From a checkpoint of a small transformer trained on Wikipedia: vocabulary 4096, a variant of Muon for these matrices.
Each number is 128 + 24 x the weight over its row's rms, rounded and kept within 0 to 255. Layers, rows and columns count from 0. Numbers have three digits each. The size before them is the row's rms in percent of the matrix's.

# layer 5 MLP up, 960x192, rms 0.104, rows 359-503, columns 0-95
106:142130140104097138132127112104124122148137098114113119159088137134112115132101154154079140139141141158118111104096117150139127162158129140115139165115131127084168097136075111140128131114155127143169096141142115127100158111120098104134138093131133145119139138104122157171152135131095082085
096:104147094118122134133137131106125103153118133091169137144117111083122157123151082147071086130124140120152150135119141098143122103099121094103143112127146145134108118138181163161151102117096098144096156076174088083131147146110153122131132125099167145112129158128094137180117126161137132153
090:140124102125125094106110157159134120124099173146129131143098105122115105135180154141105145129133130157086160160131145098128118139178117124129143118080112160091173159137121101104142120112128123103192134170119139165127114082106117159101160141126093085114138148116110111116105129120098125124
107:112122147144142151117163143112144120114101162119125107126122124112146106146117122122105148061140110140104127135115138161100152084107087118076122141130142127148194074132120104149127122103117146161153116111148132129120130141118179165133136153130111129117092101097077081153137074129129110165
106:093165110153125129142118146118096102129148133108166143119127132073154132168143131145175117147113108147129119108118130141105088131171125133092133129141185115132146146095159145081153101134119102110105135110131166111110177159168139155164123137144108175095105153135107095140098124162112160168
092:105099132164067118113110151108115103127117100123131134154127147110138143155089143158107104094148140132142162182134172106164094170134165119123139140096148143166114126099130129152130136122185125085161122125160204087127132106136131126099088133155105165125147159099096127115124162098125094107
102:104143119123164126124139132097141077085099111115135161121136149102100131136176165198119147156128151111101073076119105137116143087131125169089167111097137144110125122119113125142157107104122099112132100110123126138129101099122128102166143108149137138153148102122151146067105158106068100151
099:122107118097165140118168151100128179153160146108139166104121138156133091131118133120126122095126103118145118131134129102156108131144143139101114124132128135090120119100112133110116134092133108168169193117137142137105155105112121119166074124140095133128156132121170097145106124150116099096
102:145121102144112171141144141124090143077151122110133085096124103129157148140108092119100118143162167130154131132146114112126126118144153098136143122152035124139134120103142125159097099190134125147147107140094132118092130152093120162129109086113087148135113113106115125164151145124106107147
109:121144083121116160106168096148138103081123140164122158121150102114117107127117170095118122121134114096106155136159117150152115100141118105143143115143101148140175151161116119121100143127117150134131217137064161113121123122162097073110099146128140159075168135142134104103173099139128133140
097:165069116135143145078135109108144082140136136138115145116111124101108145142164112134089170131113122159114143151102121128158089138165116127080106130094155125154103103137094128113102114132139099131108138139164136152136161124170132124127092130136107145132126141155093144113105110139135145112
082:115120126168150142136138165153085140122089118106148169081116130115131148119113131164146147146142170173133105126131068107168102132118128100162152116133151071143133148115105138126117120147121119143100147131170118186151150119068112123104106124146198136134109146142074107138111132140144127133
099:145097158121132149160085177179150141123137147136107181089134116106111116115106095145109096144125105116139129137140079154094131107102080158144136103140139137153118134115144155087124181111126174130120116136097114161112113110122126132145125127115139130169148107093129119086167115123127150166
099:150092121137123136133105095146111129120085120121143126108142094113160138066113119154129137117142116129138122125074100110143153179110131119123127084097128099126132089165113123118121037181156150116129102113144084123139121130106134148148145152134134097156152105108143128096134135130134121170
091:116072144135147130120113110145146115111150105125088121126125143170125110183120122135136155112134137129102112163140135146075108116122133139124094110159127135134130105140155158170120103131112130097105128113140132126139168119111140142115084129218145123137126150125154188086150138118102118147
091:119122097119145162132142093132097141142083127083126163134158126117122096101102179146135099095097146166158165129128107167082117110098115167135127121135159091120117121093118119097128138128124120161095122098147164085121089130086165151151172134164130126188131114135211099124131107124101150133
096:159117134147111123154117118176150122112099132111127135096135118117124107147119068126134111099115153181151154139127074110131167106116155123122072153156146146096141154190117132146127101164115140124165098080153167112124116168118129141127103133160086125116117183140139161157162110115096138130
094:132133148149115152112133143137084100116166166119109117140101112109142125164139095101123121151103102127146132139105156130141112120088173150151182124094123161144161109124081145201130096119101105141119106108146109131135119138155072089134129118178111098112140137115135116103133099137163151142
114:115095133072102102131102177120157134120113118141126147117096107149163119091145111134141095150108116131117115126162118114145134133109071087107159120091152168116131132114152090146133122138156065146124128089087130145102116087124175122088146138132172108105093111104108134150151110127149104113
113:145117093137136142101077116161137155101162116091127171145121114144148140158120220145123098099147131167150119130171137138170153125117146099122103171126106151108112126143174153177146127139102143132122148139140121106104149126157114156148129121150144138101098128135124145124107129167105129126
097:085100167111161106125127134106113160162168101144155118165124146158150113125128091130106151103128160139141129149152156146118138189110126150150135140131131118142164084110071112142171103120146170094116147166115154139173204114115111165126148115124102130091129135165107161100104120132123143105
088:117117111149145139142158094112130113134107114122133156102096156157162101155154133128126125135123133119126156125141135095148081110154144070153116125107105113133107101147140130124142137146113116141118146124136120115140079098105136124130118152145110101152098154116126097085119082142123101118
110:164125102142168127124155119118129097175123117119135140100117176134126145127101122113131090091145148094121147171129123123132124161097145129112137086080128088128141108084077155198113124143196106144156136121155131105132087170108137159148137172144122108103111157121135109118107120144145128158
101:125115175104114143105116098115149118149117130142160147134150170117155120099156102152127127143108108142119127117151093090113117119127188106116130181113123137162105105101119125142150128150105119082162149133088110170135170147144131151151102139128140125106121125221128137121126103163141117127
101:171127176107129150158138129138131136161125125124127143156090158120125085106148121125134116164148096136134125119146152159151147157123093142127147144088118158153152100090152066095120153137141152113111159150138144114093137148139161132091124134131139150087139153160166143150092132106147116154
098:123125132113123096147151131156100106153144125106136106127074158166146112153100100062107105162109149149139157115089148141126137127099104152147144160127124144142129137192145123154143135143117065161147122122137125123141094136094113158156130129140128077109147099164161100110183143144136154106
094:111144119075148099115174131079092149158114116109134108084141124134132116129114103179093120162112166122128106114171167095124135142130144171142120132124090126114109119138114127098128119123144097116127139123155142144120129142120163147101112132139127152186169149158119148126115154134120115106
081:135124160179125122124106136128155166141131112132132094118128156140134120080104132126109088164116161172140134111146147114109129139119103107120143093143134149106157111153113127144161132088110129119109101123107108171140132161141129133124124168148075158176090145152108161162180110122136096114
099:129103112165173079138166131115132133163143109105153119165101137127162153099080125093124113133100113130133131148085092130106144127120129134128119094155147104109146117115082113154140148183131130098129133142150149119115097149116146125141165140112073154135158127151159116143102114104160119169
106:126109110132148118125138189138122099132116133130105134110118098115115155124114124139103145117127132133104100110135130131112103137067132136129098137112137150127135099123113146145095110060124147138089170107120136136116131133150128105119116100128155102114107163126145118101150109173100138121
099:122079142177171128152063121130171128134169153139112145163132111108116158137082105143126124124101193144087160153106122127142134148142190166093116074080147155120122115109108125128153102147127163103110192118127120118129154077105144113165154115187126102159139126145114124125136101118113124110
096:186097096128136134183070117132135187105139098099096129128093116140109100122124141131116146126170112125110102126100151155118102089169106134120160138153127135126137102104097122151146140104091117145135140116156144140140145083133109135079156132127133113153148160145149133123148119117083124131
095:110107126137115108126120111163145122134174157075094129087108130135134097087116115148065122094139095163113158122103139149085111129155111129112140125128143134131112122156116098141163121159150155095156144151152127132107172125140086132128081113091149142120137096140116136142108107128130118055
092:182132120141133117109160050143125147145098133085086142108133122161130136126113121151100126140085102096139184116149113171094152118113178124118140123172130092171141136136159157102145134148110097168103159125151113128144161121142164175140127087121101137118110109114149149105137134134116135121
099:115111121135128127121100109119133083134158171131112119119093106143172094133078167147082140097120096122098074145106141133133113146154164123122114113142158149115144129114151136106171134132085133117164144126137127102136107078107116103099101127167119113120182155131134106145087088094109136092
094:189111134094096124123100133188110126161157165076160141137122117166110083126068107099133152157130134142131139110112154137122117144116098104107050117124109129132098125148126082107101129135113115105131144163116113154123078151143150104134121159128136128108128112098176112138142158108093179171
088:121142156105133114097079172099134092108153180124121137129140130143154098101080093115094117094104165142174161100155086130144082131146102153135120127116120145136166086088147131108178139119099120106152143137113081131137127098097157097135123117144121098122141126134142148156133120147149117126
101:133127119151148143111127146112110100131134153088131109135135121134164078089109114125094131114129091103147114149099138153129104156112134157080118108083113114142142145113121085066088157110123122118103148145122128159123121131111135170129105129178142101137099138161105157141162117125133155168
092:147114119196130086148134127145143192143091149157142162156135113136125098121124163097127154146131163104160083144105109117120139120124130076148160133122080090101189125119145095145119144120125094179184146123111136146112095156152151134150119094145108100112135161154126107102109105109114131136
103:117120128079099121111141151147146125108117128110155153121130069105105139188116096136092090157170145156151137129135151153159121154092124187121132112154140139112116107127132079095131115133134155122126169131093140131125141178105103104138122100089115109170137161126130107138130135119122139110
105:099196162143150123090107072115133169186140080122137121106115090162146166130131172111109121152150130147124097148144156086105131132119132138139152125100113148166165120135121147166160140070161095123115099112125135170128120130136121181104153176166118144131094151142144142127127109107119096141
100:143131103107154134140159119095112124157159099148131106132104106138095148175153089148162057100141158131160148157170144132149126152123109152088109150162073143130135148121092118108147158160150127126137191117103137096155085147156105144147133166129163126134117190141107103123138152116113119146
096:123140139094155155085119121144129127148078117106154140135139163085132107151133081146107154119176130111152124101111126177120162098089112146124121128125118150129136156145153144073099117141167121106102129102144157114174092154098111158068100107124127137058121142139144151149108156112124134153
108:122115136112153090152175153156123132188141165097106138124144075137118120131137159122117161143121074114130151118102144094138118120127135109147133118112124130148150135168098132151138087114125133120111114142103146174159120125082070112102143126124154146147116151118139110090129070135127097113
095:163122147129093091159129147127140125124128163111127112127171150078168111108116117142153122084115131146099153105117156112167091149106128138153130152147133120119133120145140134102141121159119115123176154145088133143138119153171110137160131142138116105144137155159118147136185138119128147115
088:118094186128114162151095132148134109145107099138129111111138161127097101150099097113100136116148152100192130099145091121090117117141126076097124121132144149124111100141153060098122144132143120094128146109091143176121126125195136168169138161167119122138134115143158120114152097140125152141
099:141100107169141133116185134099117126169100118196089136108122124182149082131132140114114150145109149183104114095150161120092129141134124115098151115153085122083086124136106115162128122179147112116156144143135098113086122155145158131103142124117109129144132130133141100104105074135142131100
092:134152129141138074087103142112110140076126179168147165113137137141179137112187147145173083170136145145129126125105068125126103108133143150119166088113102106154130127088134138157088150120161127136112141113090104166116113117131128157138114126120173150118134145090136169115131165083137136144
101:117110170154102082121138138083088114101135121130148113149104140156173116107136169085130105145132128077115141137136148157090146111096105084114106123122155127112128102152148104143105135126149129147098112142101121166155133059099132095176138134124104156180131158093151161150092126143133137099
104:124139120162087131137150184133124152108076157139130110093102128114131126126178111070170114126110141120124168141141125121100155164126152104135133145143142066136179118170089120126087095143163100109128117127118137149143142141116141102137132174119171093103104123136121127145132092121115073121
100:118124106166148093127168140126128144078138129143125144084149154099134106192134117140100142132155143118104122113112109136146168137110110121086064132124138106120131120172124123154137143137081116122127112195138165109096084131108126152119125091144139129106104159131117058127099127149130131132
108:094121091124151109136120100128132097111120116185129145155112099124135145111170160142124073137130109124122162134093076143125132126114108109088151093102104154129104138160121126149121163119183148116158071059135113069123149095147138136142158111103164131143091124121104113134151121128123155159
101:124110100090119130160106116186129126128131124133133143112118157141164136109095105078080096146116117150107148149128131152133158174130153128103124164104149142071144132144119109135170138134110115142125132179122153149144117183108149108133156140102110132092122074163092132158125102127106125146
088:139104118138096128091140096087107140099099078087080138129081110121153123172121126085108116131118111140140163158136137109113132139110166087129106113158129122131141123100078116079148110109126108114168101096137126108140125141122109099139113124150146136116104127126114116112117105118121111100
106:112091117110175151131110089094166153159156121102162126151109144170109160143132097118123168137180124096079140147138104099094128152120130097103191140155163090080114131123146125115109119142128134156095109106130141132148155098121118154119127105161118096095047133141088133127110129201106142083
108:131093074116138140161119106139115130116136147160135104147056122094108124125148156139189171108137141109134107097132118140167108146126127084105104102106153152091130180125087119063161149134132102156128105124149113088112134106108108143139147164098102101139117126099112142134127105147133098164
095:102106139173197106112132135136126155147144120157145140135126132137109149149093133120107129135129112127123125198127127130122101127122149169106110113130129098164132101135151162130138105154123122114159169102137145157102120145145101106163118095127121110128126123143123188149111132128116106106
110:118194106128110135145123134177131153151137145153156102127116135132149117170138138108183149092093114112133083135069128137068121181153155134135149146130139137131113163119124142149162148110123114156128122074146140133134142125081124135118108106135125105083133150115129167089113101113146156147
097:107130127132121094102139096131118070100133108135105151119116142093119075172114109133090152127152159147155167165120156131074148117138091156130125137135150105110159132139144114151116129106124125164155123092106149146127088150148177171130102134131123141101131114088147169112102131139085131097
097:115129136127139132155136135091125131125143115124146125122086092094100098170146153091146098153117133148142113141147135122142157141131203132128136121122067122149171128138126123142166174096163111116117107128129120161077064150147136153138097094135116154125130116125157115111146106144109149146
100:126093136098161166108120103141138096108155124128133129141118174094082137126101137129132138129171119132149100098139143124143126118134163134122134086145156081128139156124058133125099155166132107158177128151099137156127130116089089144142136153145097123157141132120130138126126114139126132131
095:106118118174139137157141169125125162130130144105082081141103112127126126146120087112117156164137142160129119127087106163134119106120136138133120139158133133131172107126140111105108120106150134132059116095148151189096136177101169134159101125141165109112150109114170120119126120146144151120
105:120140118128176150167162129137131120110145069092107160092125150103134104142132128126139094163129172091103103150145152106191152172139150071135101133150138122117131171128098102139097152119129147085076122144148137174111107116144129151097112154107103149076136123095110081169135141116131141149
105:128136142112106121093112127158119081147134154137144084176104116140166062142114120100146123151114117110107127118153076154142094138129142109153119109162120143092095168118147090111136105149109110135107140116139137137124107129144160139174135119158138165122114109076145170115110114074133116084
097:119132180121167096120143115135101099088122105110145103113166125171130110135140121098078117117111104153085137151137147129117111130075098116107110135148106128133141096166098153121144164119175112139145129101125154127088107128123132160166132121127133104107138143119134077120093118189088148136
098:109160095156111092099110139126103134118121091149127117105151156144128083111119144083100101171141135144164138103130144128133128108106123166147136109153101131106112122159106158110134149133102131121164141132158118119112196127113114161102153158091142120151162113096126162140150116155147127094
096:123131122138159091161097096127134095136143116171112160143179127166128105129094094110123116140141101105137094172139147105138143109200153132155139155152120105142120157091146175111147115131111150137148116104151092132082149117137105099112129158132127117119105130120145124118121161150074126113
104:151123100108122127133129078113155136122125100127129133147161091146137146132174136117131125132130146148175107092178156168147102162106134167082158109130133133116122129118159121151107125107079143117166183116141113159114184164171123142124171135136119165075116149106145143107097138100078153167
108:131124123123108138090147157150153132131141142186140121100129144158146112103098095144113135107158114083125125116113125120133130149139149065128161133129113084157135155095094157145148132153139127125096128141144128133121134104124138156089161145183105107167118148144125161151160119160120135181
113:106106104109100171154119118147121142163106129129123123131145105107131092127134143134127148197119160122131154137110144116154181156113099176146172160112135123138137147101133125122130135153159149084120130171141152128110153169144123137128135120189135124074143128134158112183116151083106082098
100:162106129117091076142135083097129127141111114109114137145142104105104092141141125141142094152143132113180137104127115184116091091154099144122093119139134135098155144108126102109131124136128128138167133103114125165125097119146135182114154137128104116098108132108161107171116151105096156078
106:116138120098140157154109118138151127168142190120172117144123118129127133135148124157154107134131089104115145172123158159106140087159116136089131141139156131128132169144115128157114118091136164140152117114124103125097120095140126076137071178091148127134105092136158104123144104187152154100
098:113137106145177128164099133124077099108096120107080131134138114109142130142119097140133124156136155166114116162092108137154109113125114135118104149143104169135129111144121131154114108108131108080109131132130122105125152125102131103117130133086108137142147158189144194185138103153091097139
099:119167122181117102134109127135080130122137164121106147150132119134160159084116152138142141144139131103093105067115134124106083100121179133124134129102095115129113096171117130112190106142145104122186146153136111145130105182101111144131133135121113116146138105135134120082138108170105118133
096:153126163174140125148112131185138118117148101129165153104071179102121106097110182111139129144150137160107159198112131102143113136126143122132152117171160136091130097117141115157068101134131094114091148137122144129146155144136103161099138114126123067099132119118135154126141110140134097155
102:148143113124111106152162085138114127132138091111111129146087181088127116159133192128099090138132137173120118134132133194147111145110119169114139151109070109117131108147124093124132143088142146154125145094163126125095124099132124112125141185149162107148118163107135120135158132088126135116
098:145106089169125093149153117130123126124126151140109116135145118145141132112109117128095081108130115120156098102139145136084125147140133143111118116113125153141134176146113152156137106124124093146107089173161115172096113133065123125100122089105135149117163150153149106101131133105113114111
108:085129117116138107130132113171159076117159111083164139121154093125130133120122112185144131115110121144095088142134126130153124139101093146104119111163101146120123131123110118142182231150158134135096100125141122164115169120138103079138203120109124128148131148135093122153105104149108116156
089:123117109120121124118147129132135164120125119067077111142151091086128117122116138138155129148110156131101177130166119152172120084095117119120114105150099123137100181143160117115139074097153093097110132128151093102125134141145105164120109125139105081110142138154135120141131159189127087139
107:169153125115145124148139122160119140103170118124146119116147144124107158147092098116150114107130120102111125090183144128136120110162089110113126140114109112116085128110115139088155129145118067151120137139090168123111097121147095111090139147104121131151143115129117093114128113114144179091
101:150132144140150143087125136116115109134169124119109155166155168122141134098132139140133104172135126063127091101151149107165105158146128130185101134118118098094134069115091108099174149117130111141125161127103111097148145102121106071131107105134107093134168091135121123137091093154139119084
106:090112178129196087139115126129127130148157132134088066132150141095135143169116185146141110117129101167119182138130107100092104104111099131086134118132105075107147124139109125187141142139132145126152087152098112130107087110093111106127164123123132160142166093089097099146135096163110125132
107:119144113111118113168135139133163146097150141127149147113085132147109127125100141083127144092133109129122126140128112165128106092118100112132093144160094107135114119108103123125142135122159161136113089124101111142120065131131128163109144122177099119121135070170101137166130118118115146165
103:146130117140158101131098141128156134111128119116107147149158125067098094150125119114106132097047120125103183104115144132082111158084171151115107124160130156134126162078108157111134155087133128115119089130154123130116079128161151155139125127126121126114126158153129092123142135109176145129
094:180107089182115106150125144149125106146132138128107148159139128154174132143149118106141125087156126131134137136112096162106095095142120130104123168112120158117155141149138157152139131159095118128112147157119114142094165157117110085080115123139131162108085127172113151119111107154156114104
106:165138133126151097098132207124111126105113143092118108107182145125138091135096083121086146129135189126108105142084079139128086148139128159108079113104120142094094126123121145138141145095137100111153161098174128117141145111136085121106159129092132126154119107104128137124125103093147112138
095:131138153139168146083142138119090090133128111101112134097131095135103107142117130103104104145104111170151147115127148139139154081158143104063156137191103108120131105123127086155155086123162113108161166144130110124173122171144156146133134150143153144126085079106113162071129148137159141136
097:101142118133166182121133129114169129172164097148127167164117115165115089119169137122142108148123094110141087117149136115146049125106163121159113157124176123118131110115111139099128150119118147124139119126131098124123102107128129141116075115098093144138160137144104125110122119115146094112
100:160095126125072092123107082170138122199064104147147155136122138108147111123123148117132137150139099099171119123180112123163152140100099134110180123112139142170089147130144107148103096075130133087092120125126171149141137175143143133099088085118131149104077148171111113146110134125120116142
098:156117076114150149101107071084154138171172123157133113142124158123131091126112125103112145148138105089113142139157097122108153132109182116089128119092063169117132094160067133112138151097113130145090136128117091140091139100159099111126139120120162132153192141138116122083145150114127138151
106:113140137145157121130101167155154145103129101111147166169129131146119115125124155177101094143129123123060160144145117112161112082122156121152137135124136127107162120134090139121144169139121151154101125141113144152094140119174134137097138132148140159085153124121095152140089159127111104135
103:120142124146111110125072142143110117157073109169160113134148111111116109116115159112165125078107140111190119127144158140109124146135088097160182143093159136173115123141133137131128097158139127143101110088172146133142139122145135113097181123151150152154088113146154117103129100145126094135
093:139140120152154129134120145128152144148145139061129168129161103137165121117161154112129110142140113144123176128115123126145109139132137105130159142137125129152090111133126144130169140167140162136146134041141080132135154131097155124128120103163138102113107101133081111148117154111156118115
103:157134130158124100129170090109098121121117110116132168135142139146119101137119139114124134107141142106126153149184149138110136147136120104162126159085110156144087136159085134140168099120136133120120115087097125130107101159129139134125122142143111081108165136167120125094143117104125117094
102:134172153120113118107144084105129110117143108133137145133157149141151158126184109128149090094087127126083158095141072163144134184110122141102127105137096098130148110135107153109165122113123141142133160138130145149070137124148133119091102150158104145140106169105134141129091178136082155146
100:100124122120143131120124114127097139133143115138124151114123069148093129122099139116133137168168142098139097088127134106160117096059120138098180124153142106116135126128098108161119121174087104171105098122123105117141161110109087168121122142149106125132142120181133144141157170119158138133
104:105141126102129161134155145158150108130097136108085111162139138129160137120086093167091122136127127102111142104114167167107095134153141133127118106096109140153160114144095121168130126156112140139100106102110164134133074137179121115108165136141095097129068070110168158148116133147120137113
097:161121136112177145120143109135153121148123152155149162142100122139135048107169147117121104161121085148127129147116116124096118129094165154159140153109078112117116116100149111177113109142125110164141124118122169074116132164101116131118144115119108138114138127134120099116121187114101121115
110:142127093134138141088168120103127065159123143138139168182143105144152095096133156111181141121133123116115128180128125132124107153192146142086124103156162129085174159107150136147163143126137140097114167147149106101104134124180104127092091139156104094128153115137107159152079105126136132157
089:088139102115119152141110104130128075106130134143156110148123153107111103159133121137122096119136126137122166155110112138114123148094125102148156119114101134096071120125154124142095139051165107126093135120115095124138174133119146116158127109161145142129161144097154118170141131138160120137
118:133133108145169105135142106133098111149077098141109116139148168137175132079119089107165103151123164131151143100106108116115115126103150124177128082132130103122133113149133149131116094128143117124189131137140127145111134158089097183153143092103128148113132112102108121108126132127089119122
095:134113140140150108085155111134117169123093113130136143136181068099094159114162114134147133117126164117148135129119103132130117097144142129081143145149112109094143117135133135123089146119193078098156138128146135082153159118110114158174146129114145133140121128080107166099132148114115155067
097:155137170152120133122137145167142095128142162109130130142178117157100119154155108066083133119107051161125095123118122079105099138143102133129128117133154182137093121129119074127087127138131140133131089121096137165121119133101089119101100149148118121101122134098121148126085163104081129170
098:119115145130124145129124150126152153079138119149147121112098134166164110111133090116134120138143121155101150089083127106157103160167116133085129142121135150126169080137165120088157118148118117097152146139151122113119161102108099170130131087142107149123091152078101176169150099175105113102
098:101127110188122115121171151181126137152164148141103169105127103156180149161153136130116127098111147167192124128137117154139111164114116089174120120144133147119133150127131166169126131143125135115111151139115144126092072102113103084146127113110153126121160113107148165103143114176161158119
097:134102149119115156163111133162167074141118117120121159143103110126103152126158144136161127125150156181148128126126122149120150167104180126140141157120088092168147136120143130118137150122125157106127159161158138130144185117158136098099164155113122116092124140129124176159150097126086151170
096:117127090123125097169135114105087144140128115146127110130133155104102098128157126134153084112121080144134134145148151148096121137099115174156126075138113082129140151111141136116128119152095154155114116142069139164109103145103080118136106150124156089104132190135141131090101088104125101153
102:158129122147153152075141079113126100168098116138121099146131133168110154128074148117130143156143135083176132104109181167130129107144115149120116113100148170065152137126117103158140111159123135138126123124108123122125130145092154105147171161114127123128134134123145106129141126095140094105
105:116140119121138175161099123152144168153133149110093173108127105109150129143108119169051130133104135116141183154095172153139128138118140145155120147155103108109114122115120097202132123150119098134139146141080112162144129095115209167135131120120156110176121095113127132143129126073124102133
100:141118113138143155131139129105094138135104128112106117137123144130135114148121179152131137140115110101109148168189124128107141173103121118115177132131140138162109110128135110134118140174082121118135138124091102137122100122086136128153106135116162127105157147141123118140159131087116165106
084:144124127127117120158136129138125105119078143133126114123118135201098112124129137132085136121119153104136132142123120120116174145136107110099142129119131149124162122136085116193146094175156120130104139111162135073134131111140128138089139104138147128121113141149153069113115125155122152109
115:119173167097109118119122123106171115161110132120152051119081122182148148134146124154131141154170116141123154125123149119096127130176125145105113122105112111135105097115137088135147128132152097092149092145162123126119131177175094097160177107166107137131148178119163149078130109101125129155
099:112169108115150131099165132158147141171121145134091131108123093162150133118119135118142166151118138159132130079129103129177136114130123120131129140138090144180109116143155118131093092204154145122081099150174111092120104161110174161154180165141160158097153115077105141142180123091158136119
086:133078094117141183149150097151152151128137112114126133122108127158146125170166136112112165171101130106115140128116124098130133136121150071121143116096147120120133137106098092164127157125126081164184167133101107161135108120136130134097145106105093133153132131135126156114134078100143103119
096:162111124092133119121095136148134103128169152093158135157135104140127121185120093131112115142143138104104097088094102130109100111137143117144137121140093170145148123110131187120143166134118116132158110149141087127123120141134122120133105129134137169113099082125133132132140115154088104156
097:171127148115174117147140133147114174117125147126148104117092116100117141140097130096137136126108171102125121152120142116105092121169093105109112117126133112096146066106119142138122111139124129138102090125144137118095109141134124123124131098161083117105079131168155145117140103116158179131
092:125116143170124131144137160139162153072110091092157108124122078137075187166128129175165098160136128118114163147160140141160152086147119144105183137157097134138093128083140089152155082117162095148158170174116117106125133130159158131146110117117097139134148152172104176139162173137149108130
100:115142113146148139115143132125110164113166103096106137157148156095085147049123140134121124173135138107135139158131141159122128090179130092156148134185139114111089119128173121153164181117135086111118134134087124127127130129165127135205131146156090117126102108134120104145130126098099155111
105:129136106145128140123174091099107101078136174156171104112115137099138093134097130111129148143150112094106122136154090141149135136127160139133140078151122088127107094126148138117134123147154141161132134125132140104167168123131116138122133121139127094105129105154115158110137093091131126152
099:148150153142151114065123126118157110101131110135132150091140133111127120123146073122147113109134136128130179160097119114099093131116144100143109064149101154089118150129094076120096090079138141101074153137121113116140120142134135148121095154125127110097077128126151114144131122129121095128
106:143123126084094155111056130099120110161151130097137087128114098168149140118098121129163110146092114158136106124121113087130122113139132134124155087147133167089120113147110089086140128098104146123127129146159066140088147159158174144162118119111156105129127120131114132052098138138127060106
101:153150157116124105084073134157089097112151104100123124105121129101135126097117121097145146135129136116136149103143141126157088104127160169132161153100124124109102112114102178133096119154151096112067153173109144125130143079145128170103103110099145110139145153137161166146124125099159140170
094:119136132119124106089125104102147156120174129110191155140143107094132104166122131160120122104111145115122144163133125127133114141108143112100119153182105127147110119161096078149145133110118093133118113146164161166107091183105070164104153126111127144121082182111098112138130142151119152134
095:142079123148121149116113141129063100140141131127105202129121097156144125121154149104135097122158120146139125141100143127114073086131114118073111166142102174122148096107110121107118163133091160109124095110139103128115121166121140107110170120138118111129096112126107114148167128162137115143
101:121110132081140146162141144170145110162104170106131138166133158146121088126133138111116138146108095121153137115106130185152120117114152094120103104145128110140088123122127076172096117113114165129102123108110082125148103111152191154165111142181139142141135118142108157128151135126162159112
105:130125146122123125120152140097174167147109129165163120166098098147124103144114132121107125150132149158159141135142151136127148126098092123118102115154090173129139068130113150154135188158125125164171109112124139092111168142132130141133139096112101143125090161116103086130106140147134132102
115:115136151119161142149130132152138119155147137148124129157163096132153139145124116147139110163143152130158162088104151113157086102112151105118111170163122160132119136126101143136106120154122078161130127118147104122141109119120106105118140142108153156160138162143085079105094134127135162125
094:096152119105092141077101107139159151104162128097109123122129163151113121162102132123094137139149092096137143147145130149164151144092131106117113145116120152111116126124102082134112133161110127085150146166114133118129120126113091134091140131184084186168118124155141103144124103154136081135
106:110055121121122124155151102140119150134144146110124124132115148145137104115126158152100114141122139131159107138120117093107153161137163078111146114138162131129160110075151097111096135109143136148163135125132139107124116112106123179168144116144122126135134122144111160141098115136109177077
097:130124138134114111170148100185134145081094120138157125121133130129159135148130135118125129172126121119145121165150122135117114131114152142148147146117104143155144105120173130093113092169143117125097112095119094091147132115111118146164120136122118130120099133138134162106098118092163109164
090:119114112117086122185107112152148110119132108117120112108114153127132127128107076080139097148157113111102137084138130139105152100123141136114113130088097130133104130112170126122112136102159114091146136141134094164130156123121124096112126122110126172114133114107156107088154174113195091157
099:121132132110124133136149119158143091130144087085141134108120117162088156081147140163081142130128129157152134172129104148157127131131157152130165146199169129134121108142157100112145198100134120124175126122101112149128092132129120154102084166112121121123151117146144129135115174132095172173
096:128155126131145153144172137095075130130104125152143142083154159150130136115128144128103111140137125125126163132093133155115145077114140169164103125148102120161145134152114137117153110150135096120172121135140142188109130102103138123105118147148097098105095143151151177116166124128095122126
120:086097131154121093123103161156111179184144073165147158143100108153150086083168056167133159122101128133120102157147176076138117133111114136135156113145125160176151141123127146153108130111126101124145099101142148139131127161130137108139154156126098130137098090113125134140129129119112129134
098:119128100163194154138101175140106100081163117089142176145145113152105084117117145142114120111117102124154120137154067140112125126083156119137157087133152123071137119114093115157163089166114105100141126113156121094092156142116145085141135128134140165168148118154141107122149111127115104109
099:120136141168125130118134119147180123135079119117104130094117132113100106111123152136124130120150151140128118116096161102115113121129105133089125138126109146159126167162153152160146135108169104128149106128184161152100114128092123122137091112125130194122120200097156148128115084122113108110
093:153149153186131117169106118168134067130157119157106136140092153135122112148150101128155112156124108134160160161125142106118159192096139100156095161089146170111129141127098120125115100127125107120142126100130139166107127158111126145121140141180101138102137143195118121131096112106146150105
115:150100126118156135113131089157162149129147150132163151102088058109105086101095129121157125163152143124146151100126194125136141191113103118163122153110162113157124149083126159158122125123157116135124113132140155128141113115158133151194122141075132111125120141112094123131117120158130146097
113:145150149132113098140120145172124103131127113148123125122098158121140109173156105098124120105157135102144122109077148115138085134151156105176161085093116116110121174127166089161113090150136136083126099105062111098116130137135127147146144143140158132123077118113132071144120082107101133117
110:124108122059091169119153108117132134123142118134142119180121101162150082122106177105113131177161135122101110085115084145149117137148148113091094107113100165146133160107098126146144118141119157153106102123151104124127103099126137139121135133134128155113099131138142155149126161116173116155
100:054107097134143158122116127128158097129157050162150145117153134154148121149171130134137136114066120131132129091144148116126118123145132125110145110142140136099130114088147122170101107095136136142110105128149103131094199114108132180096153140126106111154159129157169105115141112133083130133
108:124130182124093123143134079141109135104088122123083077093140157103143107097143159143118128128153128095138132111139132117143098112157137130103117138115123122159136136139101078123129134145183131124120141135165109148143126140125113129128166166134144125132136122134132165118134135179119152134
103:149143164111160111055094130106101144142142103122131122113132131109116082109115087152134156160141110121159170111170076130159144179103128130110141130123127131131129129115123157127160104143092109151130099136091098113112119152148122181158146148118131137108185125134089190131104134109146130131
106:170164162136141128143116102134103114133132128126142108155113132130115145114168137161133106147119172117174135107129120121132121094118114110119115051147153162141132099117130142132131122128125152101089126100083091129113168124119130152047132135147137118132153138140086111176105135098138124152
092:127153149080147154119126171156145149120147064164146120121100134108137095132113119135163103120129142144136123113139116129168131134094136142153096125106130107104125109112098135129100181153128121109138124149125134168164107126168135111138089124133139120134142141146126106102137127146133134156